config.yaml
head_dim: 32
d_mlp: 576
rope_fraction: 1.0
bias: "none"
init_std_o: 0.0
init_std_up: 0.0334
decay_shape: "linear"
final_lr_fraction: 0.0
batch_tokens: [16384, 32768]
seq_len: 512
Each number is 128 + 24 x the weight over its row's rms, rounded and kept within 0 to 255. Layers, rows and columns count from 0. Numbers have three digits each. The size before them is the row's rms in percent of the matrix's.

# q: layer 3 attention query, 448x224, rms 0.0831, rows 17-24,49-56,81-88,113-120,145-152,177-184,209-216,241-248,273-280,305-312,336-343,368-375,400-407,432-439, columns 112-223
# k: layer 3 attention key, 32x224, rms 0.109, rows 16-23, columns 112-223
q336 091:165126128146156081131168172085068160125108102099098111112158122127126144148138122202147106109132116136156107137137137133144160157130137133116073163096156101134086164141101146186101117091105091110124102078168109166105131150134099158118139155119134088125123154106153119101123105112093144118101139145146161125133109128124106089102112111149
q368 098:077099166120155123144106146126123147167077118116129142111122124108118133148154112065151069104106137149179128077130137113160121136101124126120093147115142138129052133138107129089128055156106156121173126177136125150157166169124136129170134103120134164111153151109116119152104116123115128155130149163088138200132154119116131117123116146104
q400 097:123103141148150169128122151096107153114131090151111159106144112120116153150144121180079115154129124166101165118097109150147152118126112104119130124120151130147103096160111111097140112149147119076138126129127125162152123109158107133131149138096139131105114144141139136149063081154095174111126095139180155154122146103182105109165121151154
q432 077:126110099138138115092117154106115163127126118119143108113116094080141148112116125152153103104096125110148104140149128188115148113136148128118127101123102139098062099136095145172100103108097087121130127134146122126125122118152115147148151132099095094132101123110112167159154098153139102127148097130119169116101056145126072156143109136127
k16 121:093144120114107143155132107101155146092133123108122110106137139137108101148082135118128136134154113131119108117121134143090130129123139133101123142167120114125143134114147130128092171147123140120136123108148121163161086090135138098155145079095163129158125142107153117111112160085098109085121125145095118176121119119149096134124154083074
q17 111:130134133117081099117151121121114113129148172121137143110130117142140100135083157121115173143096136093127103130084156151082134160129156098131179098167133092154145134064147121151128159159147095154136130133122102126101130136150113146142126135141160157132113091116096088104147166131158121114095134150103139097107109137117136138092118116152
q49 107:106113128124086158109141126191153117103100171133087126153130116120101136089167130126144131159131098062150098150112121143138161113107129098089165139107134098108135131103134077095154129089131148153119154161106124131120105127144111091102118127105154145135105118143093109157119137089121085090129142107140086116078144127120136145119109159074
q81 125:157115092090092111082145115136127116161134177135113146144109136123165115094131135154117153111113114094165134147117128105128136095100140081111208094135136061131182136150137131174111169135136110129111127121126113163113112142162106123127066139159104105103109121132106081114139135117146141112093121115139150088135117128145167131096135168169
q113 116:129092101117108126110165149153130131136129144125099175134148102165139115098108120172084148141131078146132116158125112159089187127128130135140128126120092092177146179086126129099087180094107117103120123142130075148140115122135121119143120180150132161128116079138170122125101167131136154085141097110174138133135145114112138127116163118151
q145 111:122133089155114130094195166134166123144119183126104182113087159090102123082100154147102127098114106128119100149111139084138126101092166096138112099138091100137159124098166115127144173109113161141122112111088099132112126122184112153133119153147140089121123053134087113146119133113162137098135161137155147097100122159119146141145123122145
q177 112:140105146120092149098142162114137145135159140103104150128100128134162127129083168119101147115134078134129117096179100102075142110112113136176133102161113103098192102098140168161113179127153137130141154143114113163148104118127140123162138123116163134115111113119116131106123156082142121106154172085127115118125121123126157134101158114126
q209 102:152147111112078138118124152108105146157145122140094159101131138147115144076123132155117170118156095157159115114163121141111112150122110119128157167124112097148132159103119116159093182144178154134076100150116094124142099150126161183132139130138114138149118103120124102103148158099152139119114143126159139083118158123134100115124077164136
q241 103:158127169144099120069141127153094114114112135091094139121122095125184144134132122145111151112122079132180118166130131121136144183118117099125150143130153070062119102102125106104136112106146154103179132129091098142138099111115142144141137085154138127145100116135116098095124138114109085085141130085146076125103144145102150129096098099124
q273 106:152144116106095135107148139129122160131139193120088149144106093083151120116156133125095172127127114163151113165141110093096155124117187126150175102144114116104144095087125102115094166096168136123095147140112089141101130136128165114104096094165125143109079111087124111083136145141147095115127125139132091099126113135109134144084119128146
q305 137:137111114142091135107150146121139141099116135146126172133094084128145110077150092133151119113118115147168141124103151125115132093130086132112148148142078076142130129083127110125087170127145138107124160127152107169130133124136175107125110156122168137156112097108111104116076162111152157076118139108125153088119130142135117154100122141147
q337 110:127118117119115141097109123136139135106127165151130141124100120112115120135115146106133132133146101147104119155102130136142124115149151086113149128105117096096160103111184110111159152141151124120127127129124127118156179134138185106154159116121092183180127065102077104110118116142126086140158146122107112114109096113173133159141095122119
q369 114:179108123137065112081170117149120106095121176104128137133097109116128133093128190165117167155134086117130113155109118114071135140121161130134135116150084082170156118106124156112127184141122145151123128108085113132104102080150125168107119165158152145129112066132122122123111161074142138107130128108140122094090112121118157126159110137149
q401 118:144116138128111103103160183112128151142117168076104170148123139111110133095129144104136112126131105118128102132143133106147169162127127147123143107134077091158164157093179123145134164097138133121094141162105094143134159179131132147145120114149124181139143101073107121082153163077155099097145115131107137124145165123106134142131135110136
q433 112:093170158094101126147130126117133102129143122140113155154135148127135097131102156082118153137134098176130110094095137070123131116115129113124175136123106088126187114096158119120088148124134129121116120131103136159167123142118156154097100116133182141133131091130111070120093158114111142109132156104137096118137158137156161108105136114149
k17 096:148130135137065123079144126132106127123137121097125143161131099132168162098123117137160154154105121118148152117146162091067133204137122130140103156107091127132142123118117127133131144111153100107166098168125100139125143152102125130148131152171178137091131107115128145094112171131134113127142104107143120092172146156105136134094145140153
q18 112:180143115135127095130138147120144089141151099099091186140150121163152110101104140180129152089127105084166110132106131169091137155060101105118143143153141126140154128085101138148148182131106087098126133090094125153110098147155148134112136175160158139114134108137150089103148175146119164119100138140125145105131140133114172113126070145159
q50 105:140132142124141178111121149146150153140148128115126105146138083122093113116119085129120134160161116121169151128092120147119119089124155124125134116089109103127120144103113122069122113109165110127145109112100136169126151081148149098130158145123144130149125207157090143140110129145099141118148148147101117136144206133108178162084107143121
q82 101:140125137094130117115118132083098105136092174119133153132116137083170126132097124153123141115148099123171127144118107082118118116120151136116160117107151137120118133164147145128119130160146144090147095133127081132138146120125150123167106139128100111124107069099142125141141105159166118127096116129160130106126101169133137129093163127170
q114 104:108118105116141153086149123126106121139119115120164124135157149116154119122089113133111121147117115154159110122125096144091134089089090133157125111134082175173146127131148153109078118149108167110115153089151123099157097147119151100132161133145124109178114086124138159151155146160142111137182109064123108143115139127139153162098148133153
q146 096:106159094156118151130151152145130154160131101088098154118096134194096083088095172139140133146145123129152120102112141105126154143140142124142104112133140120171135167073156131102112148145108117144168087076135115139124105112133132123128153148128147141135153139099120102134089132109077109116127121119145150117153132152087171119138136113143
q178 098:168106118151118146173129127113125122152103166140069124129103142120167167127129092147143161130159101096164092121149123148114141132132130132173124139132078120131127112113145152137136127110142117152128115138096110149122119161109139139109118148138147153094099120103198145114125139101129136086149152142125104131130090130100159120123138115125
q210 116:155146104132152124153116173139153141163147105121098126103134118148135132101147127154146163123130121135144102121127127154088119134096119110134130179120160163124123143095139140181126148144139123118064126133074136087147095160120110168107147139137093129132156113128147169098160134151092123177112116164175122140128142136091117153119081150105
q242 091:160137106127147157115122153156122132147090120111122160111167108160149141130128129138120136128161114154190104178097085126158136136133113108144119110099107104113108102156159070121163113119109115108188123100134138133148110098128141124148139107154109102137121134141111104104171084147136105129179104144119125124103175145123141119092141093173
q274 090:139090106122143114129127142120147133147138148121115152132160129105129102117150149128121128084127125157131073159117130086113139122101126098091112116143108146159147115105153088156146164131135116165132117092094124109133155124116163109148099145153117138136144087119112153081170138143163098178133126149136118095172117120125133187097120114183
q306 123:114110093111153131098118127137157125109112173141121085179113105150159105140132107131124122134112106098136120150148093131094168119082107111076157127136137104149148147105122148145120155089128119156124102108123133143153114141138103156113134078138098152149144157092162131101167141141127142099113114122121107185139133140084130187151128109092
q338 095:103116145107114164144101113130163145126148142103142169124110116139131124108161153085141148113165140118128135126131132123161114130135145148110157133120121115104125103127159055082144131124173125112103089172146140108134151101111169132129156116127065143172160128111067139077131114158149113147140156122106088112099135185165143129115101137121
q370 105:125116144151138172136144143122131103164164115130124142151145121132116119115106160149096153111161152117101126121088115099086182122177170137102133092131151115166160153113134137136157130129106125099166136110103114140117102077149135138124150117095116142149106129109083133130166121142093146134139130104171141119138153106106152116117112116142
q402 114:102153163111117092134157119107142119163167143105119158122145154134125125083137178140145142121150116148153165144101097118125124151139101146102145147122117103154123170109136128169134166145137139135122091159093111139148137170114152121126153110159091160150158100081134130083137180140156107135126156113110114147124116149130125104121121104102
q434 100:095157114134180130129122105119140056117100136108121102117103124163175142142162167163123147139172160079126144123156111117117177148126148123084156129163101128134097126111126127097166170097111130114138084082171134110154145138143159147160172114133114108112125119078182102127132131151103169133089133139140143107168136144102118115162141077118
k18 112:145130140128096122103143143160127090140099128129119135070144120093159182137122099149139132117111122107148155141138110119138111139131104127152137161097142126086092155176111107069140123129102154147153137143127135118075139138114141127132116132144108136137084139171145126155119090156160142148133134117130137097095144117077161082078134143145
q19 106:107131129151122138127166117144090162123138136122126133117147096165112115132131111102171129167103114157133160156115124081101170117177139165139150095115125145114092159078101109125087107169116125146146152122091118164129123181105137115148173167107108139168155110114101118118135097133132137119086121110129134141160123128119095145162117096156
q51 093:097106115132206125092101113117119149120084136169157123120121125113155111131148127117144110106175154096121148136108106141160097096102124123156152125120125145162098112167159109099152130100130141128137130154147156132161133102125109159116116118108089121126131151084105144147158066183157111165188142173128157121099101175131122165160115110118
q83 087:144081100147176129122117120142155122102131188145152124124109129102147123120109075103101128136094142126154143128127150086159118134118094091116126103148144145092128120145116155094151094097123124094123156090127144142070157136134110132073067117115082088141098159102096144146164135155157133154138142130133128117157122148097148144155119112119
q115 087:112081075103182100138134139164123147126134164138149148129116132132168121100106147095118119119136142152163146123136131121113125088142140137094151103087127130148086119147156094126099124155111140115148123127126120139125143159172166121152116171112082129127128134119124147115147107136139137169112166168107159141116133115133109112156145115130
q147 091:133137100130185150114147136109123112108085179141154139105132115081155134111112139111103099099107129127134126105148104143114110105118140084105117099100137127117085133122121123078139138113132148139123136132115148121081150153147109160108090161117093121147129137101127165155148098182135100144137161176151174101088121185097135135144146121158
q179 096:142127126133197133125135114145087115171097107178115142117152132100145160155165134145128101113142137134125134119099103101174132125125121133161143093088104184133099114132141108171105099115108126140094150107090134129136126134102128116126120149116108120143172110145117089130087086138081096126162101122145138134111116121097120117142135133143
q211 082:126140109163172152156127160107145126081083135145127157125139106133142134100143147141129118110137132101135101119097145153123153117126118091091137121090134143161080108125116079138124126109136127111095109136103121118127137155099126190101115092122109097118143082134100143164100111163128077121108094128175143097107118166150121152180111129170
q243 084:115101150136189133070115145111098117118122139155107124137117159113173128118110115103140112076158121148143165153135097072180123105124130170166137118124110123088141124128112156119088135120091113097136107135128133161145140116116113116120149139113141120112146151107122106118122094146100107109141156093118137133121153155126135119125122123164
q275 100:134129139173191132096147189119108171119121149125162113141112099107130137112139109129107104200120125153149107122112096119114102135105119136111144148105117155107081098129135138139090112081128165120088135128115102124109127190120135082095157105116083110138117152115149159130134126161124107121146140112096140167122144146081111148147114111160
q307 098:119100124143198167138134142124131113121117169139156122115108127092132126098102148127126130096127165099138144143111132110154129113165179095107114098107109174126082111137117088084134116107138106123121093126108110127111156138156107131114135138085095106141099115135131130153117117178098099147131155177133141152132084177138107097164129135181
q339 093:165113086149173127100146168134095171120112138154107166116163103107101133124141103150085082095134090120158086164133156153184168118135094089097131115120163122115095148105123128125112129109143110129110114123116113159147141138142121119184139137094132143164091121107116112137141105143098150112178112139148156137111116102131090118152071114159
q371 094:174077127146194138118159149163121132127100124164166142136150132083133125121117160111114084088161123130162095154104057127118138091117146103109085110085129131127103114136134117103139111099083122117137117122122117145108114149116105137146105168125099107107121121129149128155105097126088097152132152118128136127106123123094095150155140119113
q403 099:106101163125175168108138107095103134081089113163114175130112113137107130156133127137113079111120113138131150139116109139130162101117076105114136088131163097140085116126103100143129108130102116129106176131106109152157141127141094148133119136104095139135138160115081096147156117144091110111157120139152155160162115144134110128137135095133
q435 092:107154118155150154128126083131129080136203076165144143109148135107105128116114128116141133120114111152119139074104119112135160149172117113104127117125088177118090151106122165092121059103110131094152154102117153142141150169113144121138146098102153127131125129130101130126151120119107114112148121111145104144212122141127108146132118155166
k19 089:137155156100160162125125114154151142126107108132110094100134133087152125157132120123132143175156112109160141093110162116093138186143162101123089142087135139122151137156095118095161131093138109136128098125118130106143093117145115133155135147102139143144086117105160129146127118103089090145155149137098133125162135139134119117108149160077
q20 107:147127154176164117182098136115173149141106120117120147120156129137119128122096135141100145127147110124123095145115175169164125156049120119158102136158142159147114048134140148143176119117140109114121099134122098116137133150145083141113136116162115091106126167141128125117179162155147137094135113148132133193133128156136159143099163110128
q52 104:132144127160130154166123130104126142118104133071143115104135123105094160130108121079112125110155132139119137146118150144100080137149160133128086106106118137042144100110155154110159117131085112125134139124138162125130149111150141125125117107096187119134120181131133173164128132112102138122118139149136155134117159133112117155110139135135
q84 093:121108135117141103099149094112115117148106164106109176153159149147115109116130146154118091076115110134177096152105140140136147122129137175089103092126139110148108143118118132115117132192117105132151083137117106149128176154119087108156141113153149105093126143167124126125088089169064139118105089108129124191187134116101132105136154136095
q116 098:141138145125134114135122088110127123133098118120136163114164129145160163146103130117117102134106129122126154103120151130123112159103102124144116172120120131140138172115112182130087138115133133112128174152134121135166157116122104098150107105140121141138152094099095113147167123117110137112151106115156125144136164128103116118084168117083
q148 098:110128130120165145121187150168121121113128130157100128100133164137129145116104185124145115146105132122123105135137137117157123125131165111154158088135117122103126126116157118129174125119112153137155125125115156122134119149119091129110125116137119098139128103114111088136180131084144126107147128119093143158095158151125128107096082097090
q180 106:111109133140135112170147134102120151122163149094093147158113137145124108143120185136109160138125106132125088117184099114121164113084139164114079127132118128114180097109149162126120134142117130112144118136141113176152120140119160126155122107137164093118139103108156154128134128080141146112118151117103107174149123147109112128143155116096
q212 098:135131151119126143187122150135135138132140121183092133137159118153089111100118146161122112133150129162155094081162152146123163118081103114163129100107113095162112114122149091152172146147135150127052104153146126115173099138135147168113107112123110164127110138143129119155187153103135170121135113157153120102157181099144117116093150148083
q244 087:128143101117156110144130117111085151108120130062132131097147126128172118142138086127105158118123125129150096164116138118109112170104156106139137103090125113122171087153142181110135136101135121106115100129120147135166137086136110168130149114125136090111137172133166164161138084133122113143132102141170136132138150096117109144143129128103
q276 092:136134090099128096118105062100134112105141108132124151135144162136163109111138127103144134070071141122108118101164158137094146140133137109174130137138148112107134149135111106106135149165148112132159159127177113122146134101135091123146084120147128169143132104149084103093147118138105123129125097148160115124139109109155126130092142104093
q308 110:102112093123161138171135111100112165135121083145136155151116094166128110110122103140150142106140130150168141095084172133139113109124085121163106132139081096096120116115119078132094121133079150098119164133151157129138117107135133116095153140131135130144145151103132075127140137170145157117101135117130178119104090110115098137107163129106
q340 090:079135117166171152115110135134148131105112110130137129165153111118151145104117157123205152177194139140147145120096159143094108150129114137150109129137124128111142103133139140093149109119130131102150117132143152100097118112115150111075177122095100115182171124164143156127154131156161131122091143088119110107105131155120149145126113130121
q372 098:163168132098109128123141117158127127121146160143082152151155159089152120120132116162121124130148101097084128179112111096108118119144138117139173146127132105096155131107126124131104187130139108132103118129114133131164118094125079130137112164171114122128128120167118090095159106108104147097116160119157099113154134086129151075161124149103
q404 103:156147108148161113124155125153139115120140141082134140126148157126084121112111142091182120134172139147115080122170141122133111154159142149152159095133110157089128118081145174115154123119125108094116116163154129096118124181111135111143126141140130135139141129106165142137151170115146158143093168125141090151161148068084119111093137135099
q436 108:106086165086142109167135130106092138117105131117116170142116111147116091153121144110141140129188133164129125136132153084133143137104112123143134120111147117121134109154129086092103143152103142143142122140126102147150096143108101090134118121137129124129119126125156094125123109169140163121157168125142115184087145139113114108153167111136
k20 095:156121133131113081154150136155107144126125154097132140192150110175146154102179126139138071122112122139151136124140129139131155130094079158169151111097134122115090139153121116145128124094101098105095126140130121138113123170151151119139100147182103130088129139163146133133131115139168195118107120071141135128130135149149136116092130145192
q21 122:118085131131104129150146157148106182133087200095114127098096125119135155152154155115151110126081114163124138154135154085150156157159155147162148115088116118126088126144141106150076095114129138112103119150131111134106144134118133130129119088116108118121122146131113134142129136121132081131148067114126132113113140139164127117101128137142
q53 106:120126074134150133115130157124113138105094123112113151144161162059153147122192136128144079105111130149126153129140110082118101139146100094142101114090119143115134115139125132169111104127050139101117128110150124140106126161072130162161112130111169113147115106142175144141106088142097127120112093113159084143145136122094112121120168122126
q85 104:092104129150168113141162134174171114121109098151128115127200129167093088152152116097118078129127119130119127129134129141155153124121110145109091096137128129140110119132162128147121102110077111113119114140147165166086143110144130095133156119166124140149133185138112112137129102105131159128136117151106148172139148091111118116110095143106
q117 099:088103162092136093146133097146151113155120144149126119120146147125110104142169120059172113115119132143126100118160150106186138151137144159125106110109137116140133115174124119140107131156123109102146116156108149159130152104113110140100119122108120141110129154083122151107131110098150134168099132129114144148127132198179160106126124156081
q149 108:103121111153165144104148108158111129101083169101107143159127149088172139072120148107139096095095145137122146137158195117117164154138138111130119129069082117095143089137101151127132110134100122121120136159143144124142146171101136140146092108132150138166114134120138171128149150139176127155147150127128129143140132103147129150112139114140
q181 104:148107114141151111127179153191104142133118132140132157128156109164150137117147169128134137145095144119148117155161141138128198142134134115079155119152151129141134177105104120115126136104155116153141113118171111132088133136146134086178123091124096138086129094153152119118156142166135122130129102143180159130108135115094132132124094134099
q213 096:115146079153125151138112152136121124102059165130125134152096119122102142120095154148143149126128140100129103131126139116126136114135136128122156101080087103138125122149109154099104081142122160127171140178147123121096116154125126123142141142103139124115098145167138120182129112105145149136175120153131125121127132092146160092156151083115
q245 100:146069114107147127060110145112094136127121153084085152126127088053147114128124097123099108099107097139104142169142143075117149148117196116098148166162097133120153112093134124109085145152141124108124128122128108152122168150092090128133120153122116124105122101106117138131079093131092129122141153121172130152158126115081148140159103134132
q277 101:089126112097123147123097109106119139152114140141124116123093120148132128144119138093162141124130115124114154073169181128144143118131137195128132106149155096062094120146115142156104113115138147119128087166163099175106125126133133116124114070133159156105151156076085106076117098124137109125104109150112124094088122121129148113151103103095
q309 127:113170128182142135127138142134131107117084114149145170096134119099129149106104157165163113148153141124135123107114115156163101090149147130181100093115116146140121124143135128100126069159138137134102151119137135121114132116127153104137120161096142129109086086157117127192126107131123120146157134149148149097093106136140144081115169105126
q341 103:129109129126141065145141133166126123122069126077119173148190107132128143122138144168163090138113126129154110123117160109119134143103108087145092135123171103168142110141163154150122118121066143095103134135135108128144113170105121095112151101093086126148135119160116140102125115120113135124103102092128123152118147154125144131136132068121
q373 095:127125126108143118105108128119078104106082166159095169105129146095149168092132145098169105091111141114169151141107131110119101135090141134130137119129109131116160124163111152107128093164138106149154118159122151144113129141155122102136141101135139128109133092131120181129094147089116126145152204133135118134120154142092116102126137141093
q405 108:076139151122098167119114138120116135138077102069116125143114103147151139150106146148146113126135118119132109076131154088142156116150170164153152093137152142142099086138094131121098105108088132063086134157147133146160096120109134111107101108124107099108131176113111151127143124135122157104080124102149109106130150121144119146076109154163
q437 111:116070139151111088133165127127118166109114186081136159149144106118118101155089134137117079143127123121095107175136157125133138104120128111115130139130164137111114130120128117128072140119099139122075135138114112141131130109141098116096046119130118131117080085150137125121133122139153088123127115124131117151076113162111136160117099135194
k21 125:134112118135144146168159098132120145136156142145114107141146155137123084140146174127128114135074130127143144120155148115107167131158135100080127065162148129172144139072098103173121159146186123110113143117142110144129139130114101155159138145120135135136133081132089110151144098140107113093149121120140140125153090171167119127162121132110
q22 112:108111124147153126168132095105199108095106160182149102120131109126117111120128155152153147121113151085099094121137134141131136106132128100122150122112142159133099119100118111132129135088203109194138113135163117119125167143125098166116109139083102114108129138129110119133140097160163096117117128138076162106105089179127112124132165116146
q54 113:111109136134118124148141106195133121155127153120157096150112114160118127134139093104117116135102136101148119123114179133139114110121132109131098100117171100086117117122133102139150067104125132120127142136180137089127143113137144093158227122123105177192110119156089163097126085113134137129138113122139131120119136124136146143114144144085
q86 095:132109097098148123100135118141124115148105137128147159145111129107130120124131145167125130126101155147166164120073145083164126089152115132116181122129132089116100120140125099167124145122145077167103128133152102159122141160127138148100065118114096090121169114153078081139130121167125116118087122140130151141164165146134139152113084125183
q118 108:129134116171149092116120152156155146131098164081124148138142130141179117127122122161113097135129130116133141123121120149080160139144105088129115159126115115134146132106116154125140143077145110122103132121104125141134165143109123104104113172142108118124137101160106163196176097171156081126140100144140178098145145143102148121134104137133
q150 093:082153166137150130089149183142156139149180148122108111105115141106141138129089132145106117117153178093139117112151125125131129068104184124151102108154088139113130160144152130150109116093139130109155119124110109121104134149170098102131150133088105096128161111115147156114124111078092126128147162102144126096132150138142127103143072111118
q182 102:138092110131128174124135159103152095124163164129146096119081148113129132148083188102105127101153116130099097090171096128092142085109131155146139096140096128127124080132147174149155139153138115125146141143131156144140114134100122118113131139093126104098101113104104159113141131097189142137168150084122111119131123138126172139134136121144
q214 109:124095117109148131145147127140120144152139126162109121138107126139139101114108099134112103088173115159169135142137119119155133130117136124128134067147136117120107147106111107144096114111154128112130094107123099137159155118122141138131191121089091160184168125110114081087189140170151157116154135123156131114117157130186147106116100152157
q246 095:128086096121169133104152163133100136132119141068123100114111119111120147138084113157084159118117128104153076165106171115128113138112121095129140150123116103096151071115118158177105136104155143132096141143102104151161151136103110159134147124135115118142121114118131167121126127132169081118107141129142099165127136127105107165113110104118
q278 104:135132108095153118127167121184120101108083188133119150149137117108115138110132114180082097080124122149163132158158115123143155103136113108163129143122116127116122143118147092125128129103129096131095117125097098136119110129119153105092127128095130107136105103138112134144132129125143097139129151132100098109123142143095117092132117096147
q310 107:161096127118128095141157127153122121132109156124125108183101154123169152098164076152155084109084107149146118141139128108135152130099123135102145128116152053089160120125099133132139146125147109107152154131126136118096116117131133102138148130070126158141145124121155112118128143141147121136128118133129130117115117126116128144101071104112
q342 109:110116163117124136137090116107159133132121124115130147137106077159140130125135126162146160134164128172164133135121162108140118106149121177165108147091132104109121094178139113123116132107130139091094106135108132135119126115131172141077163121115092133137147091149110129079085152128147142140097178084093109131091139153182143114119086088189
q374 097:135164134141144123100116149139110134099135154066102131139119114113169077099095141138106164126150137098145133158119134084103127130142191112156166115136075160153165078157126177131088135148116099141104141140087134132130141103119126179085096155183122115135131131112114134144171140113118125124128108144164116146130124121144189134143099112140
q406 103:130153118123121102158115137148115132161131177140109159141111118156137109140126155137125133126170144157149079099169122065159151148172113143165158095121099148152119127112176121130126132101156131097098081182132073122141106162116132166083130110082128142134138141108102110135138180115129098131167155124102097131145162108164131079118144122139
q438 089:127116152085167148121111099127131081126124121166147134156137129118113110131115174097120131127142124170141121128140118102133111076056104110121143119078128093117193103110118107131125159154155135138090161161129181134154102122102110128086093112106133102122105141125108133180161133126105129143135181108125081135093162135133119085100128135127
k22 108:156119129168159129074106162102124107106120118122136162147162130138173130057152118139132106116166148116125134162151155129141138109129116154140119131099123104125128156125153176112165108095082053144130091136130125165130142135114115119158064117146114133071127126123129135127100163132143110141119121132155135101126135120089147132167126193173
q23 112:077138168108116138152155107166071175146157152136158132115149117113095113149147134083119148189129119175120126170122152121125156109192147131109124085140119151108087116131146092142118091163135128152128113150121138135119131103096167131120151131135113138182130114140096133146127102096144092127109092128104116143121107130134112144165129089142
q55 094:083100132154120126100121144080126128123144130159162147145116151097146123116180133136111087153117120134101118132172085124164097121125085138120140130152088165167113117171154144134133125134141122140132136142188118128144117141116094133176107110113142114126144064099150125140140070104139122142135097122138127131120101157148129152136155105131
q87 095:099097081137144124127162088179159127122177135167166106122129124162124108099127111115117137160095163135118161121156125159151122100141104094071148113144140099140139103146133117140121102121102125166088146118139168123073124099159098138064117103140107115138139199128101129139129097110151110139167120139067142123118119118154128115170102111106
q119 099:136090164078124157152106135171121126169162135161097155125076155143144102174145150074105164144151127136142139140130118121179136132126165124076162123137174124113097077133095101132127126152098106126122125206097116127141121107120097161058108141126130127115130176132151127105070112127124174148096135155132140164105132146158109106165118141129
q151 103:118106123145152132099110117106099118109137147137142162139109158056187130132164129113151069107086125138138126141120109099152134112110142118136123093114116139108133057133131127089112128128120126113100166146126099120101156130113112168112111164143140094162112130125117156120141102148133139153135153150136152140141089176131093165128127157153
q183 116:115128161123110130101139166091095138153163121108098153129123125170108125138085160092077123127133057151108148098129093120110130111079146148172136097135127115120147109116121160157098151149102152117142163134110150166162098123097097127107152104124145134111132127112098117155093149097089143116154155097120103142096118126135141120112109121146
q215 099:121130159115093137106077073108081126097123105131139107122107136123115160168097149090124139145132144153135146109109119144134120108137155119149151108141098109138120123192135145122101103094124081129136176163173154132113132095114091170159109166125139145123100136138116062127103104092141121100119189107147146119115131129130129120149167125133
q247 078:121090124201142093091112141103136122137187138151140123164100116068152141132134125123123072136119095111098150138147128156123104108162169168126116153177101144131115136073096159120131140128085158118120138136144124124112133151112090137151109141120159119131103143095142121131099136129111136115163137120116153158160085137107186124166081126140
q279 106:096131121152130141149147125182113146112108148164137147130128089114093131096133111102135111200108093099170175106174175139123155113133107119104137091094147144080067113135121149139100105092130138142114130140126094134112111145123150085085099086107104153142110176159127110146115126132121136112130140126114116142089118150097129087148133099133
q311 110:104137146137099121125137138154119170084144094135144162098109114141133068085148121108124134157105131137159137128119169151146125094167109117148127132131099129147083116136172093126100133154134150125120145183150126133144128109101149115119127171122140148139143128129119103132053140121158130111121157128118170126136107135169093120122137149153
q343 090:160131136159175111101150140126135134117111113168111136132146091101139112132105136155105086148106118128121104171098157162137153097164121076113109136091142128137097131109126122135123123125092134140120141112152095160150123164134056108141126141118128115155122109134114093157148127119097129114140113133129158122136097089121114129162115120158
q375 109:151130116132136126096087115131088102117158152146136127093093170118122131125127142100163126131104159116172092141158088158169102136092164081123156095116106150131086073123145131112138102164113127121101143154102154096144123128086127151097126155122141113118150142129168152133066118127141130136107131153132105151102125162148114121130069120131
q407 098:116117118150130116109149134142089116103082130156160110125096101108111134139108144100151105165094135088118105126146178099154150121157123126119114127148144088128115128140149116130164122134096094145127154124152130134140133104118115158102118161094140131132127157148100122142168137152125154145153097167129154118162150152086107163123127156154
q439 100:148131141155120111150144141135117176136136126164133162146145113145110084116084128091096151138107083157132126122119106123142115069136125131126125112107137091135142101137149134139095130155115129131096152150094155147123097137127101150091112159128129128152128118165107128149153152142160140128151095100114112144092130135153161120070094157153
k23 101:152133135102115112139115110138105105121165115129115147160123158151132128124115152112130143139114158104157106066109107121084138134122140097139105144105125085151187137132134154189156113108133083129136124153109146138131117112119112139122138154155153165052135139115067140118147141147138129118103134133191153123147135098164128161108111120124
q24 106:120125119113103152110122169129119123124169123132145150110087152115129150146110149124121110163133105160139172097106115114098104149149145132118175150157128087137166135137148137092115121130094137088162137119120112152142124111094196096165120110124177173147117126107124114115136112112116145113128094125145096105140137161117146156099117163132
q56 110:133154098111097122133159152146128103088135093159124164160141135160119133151142149170162132168146135144116133130161083129116156125102076121126142157159132171142143151113137129136112192160134141146115116138089088118133080151102130130112081152102161138112114103151202084154136157112136111125119113097096091127148134146131089105129143132133
q88 102:145149150162122108195155159143155138099159108122134102095118131116107147144136120118134122150164102114065110172184108164118113142132147125157085095124091144112109108147152127124148156128103155105142131139138158098117109139158170103135199152133150152129079125097171166104148138118127137161148145148104097105111085113132120116149179128137
q120 109:108138121106061142143168100128138084128154103140102120125104109122069140154139115114180156147128117123127141138160124113151157129128158172164136099132130141159109103133153101115132158146138120110117099119125114128111084134115141160125118100111164119133108131108135068109087151087119137090117142124103098131097114148091152149127158134177
q152 103:186124144114063122124141113130111146097097159135132148161100126144122116093135126150165154150166060128133126149100138122108147106128097141107128155132127074100131084108111130141103192133114129135105140169107116141139127128080144122127106119149165137151089105127128132139098168139160119117104111106131092143122128121098129165104173173151
q184 120:145147114121127108131143096171127122123102109154140140121184144112122123105130094137163100154096160111149146165110166146167135148164125079102132152103178142142115154131104081111146103104144120143115106099129098084076126126145125089146151142127113138131124133171160094124135132175106108150104067163142158127140130132124098126100103135132
q216 112:157168131156100132104150117135138112098119161125152129115116138113118140116111158108134151174104121087071129164120145111128084106121166100150121163125119137088156105110145150118154124116098153148195119125106128102118125121099147092150134144151187091127104122100132171145084126105134083143126124094087109144173077142126149136130143079137
q248 091:132108158136083122128146129127131155139142139150130130137123130116111092136157148067122086153171125128110160110125123123164161121089155116148084135140191160093094120109144075096138118134115128099141126142106103114126117143091147061103138113123132154158112131118119094108096142099100124116141148098109101181128161162155128139107126164138
q280 105:112161144114055168148098114065148119113174092148156135131122135129107132127102161092178141154164087123073138102154150126128120136118158152138125094151127114119134133134121131130144130132127101124196131156149135107124103100139127116132129095133175132098125131100142120096106126086104127118086122131128114092140085111140127161103173160132
q312 112:123180144154104144109166123120156099103114134155135158092156134133105128154089192147153136142149150091129137100123116139130125109127145124156125110152115174138088134119151120116148115116149159167131103125128125117120144121121128134140120111164152100101096115131094153160106103105088107119169092146132129068135117129114154075141175104160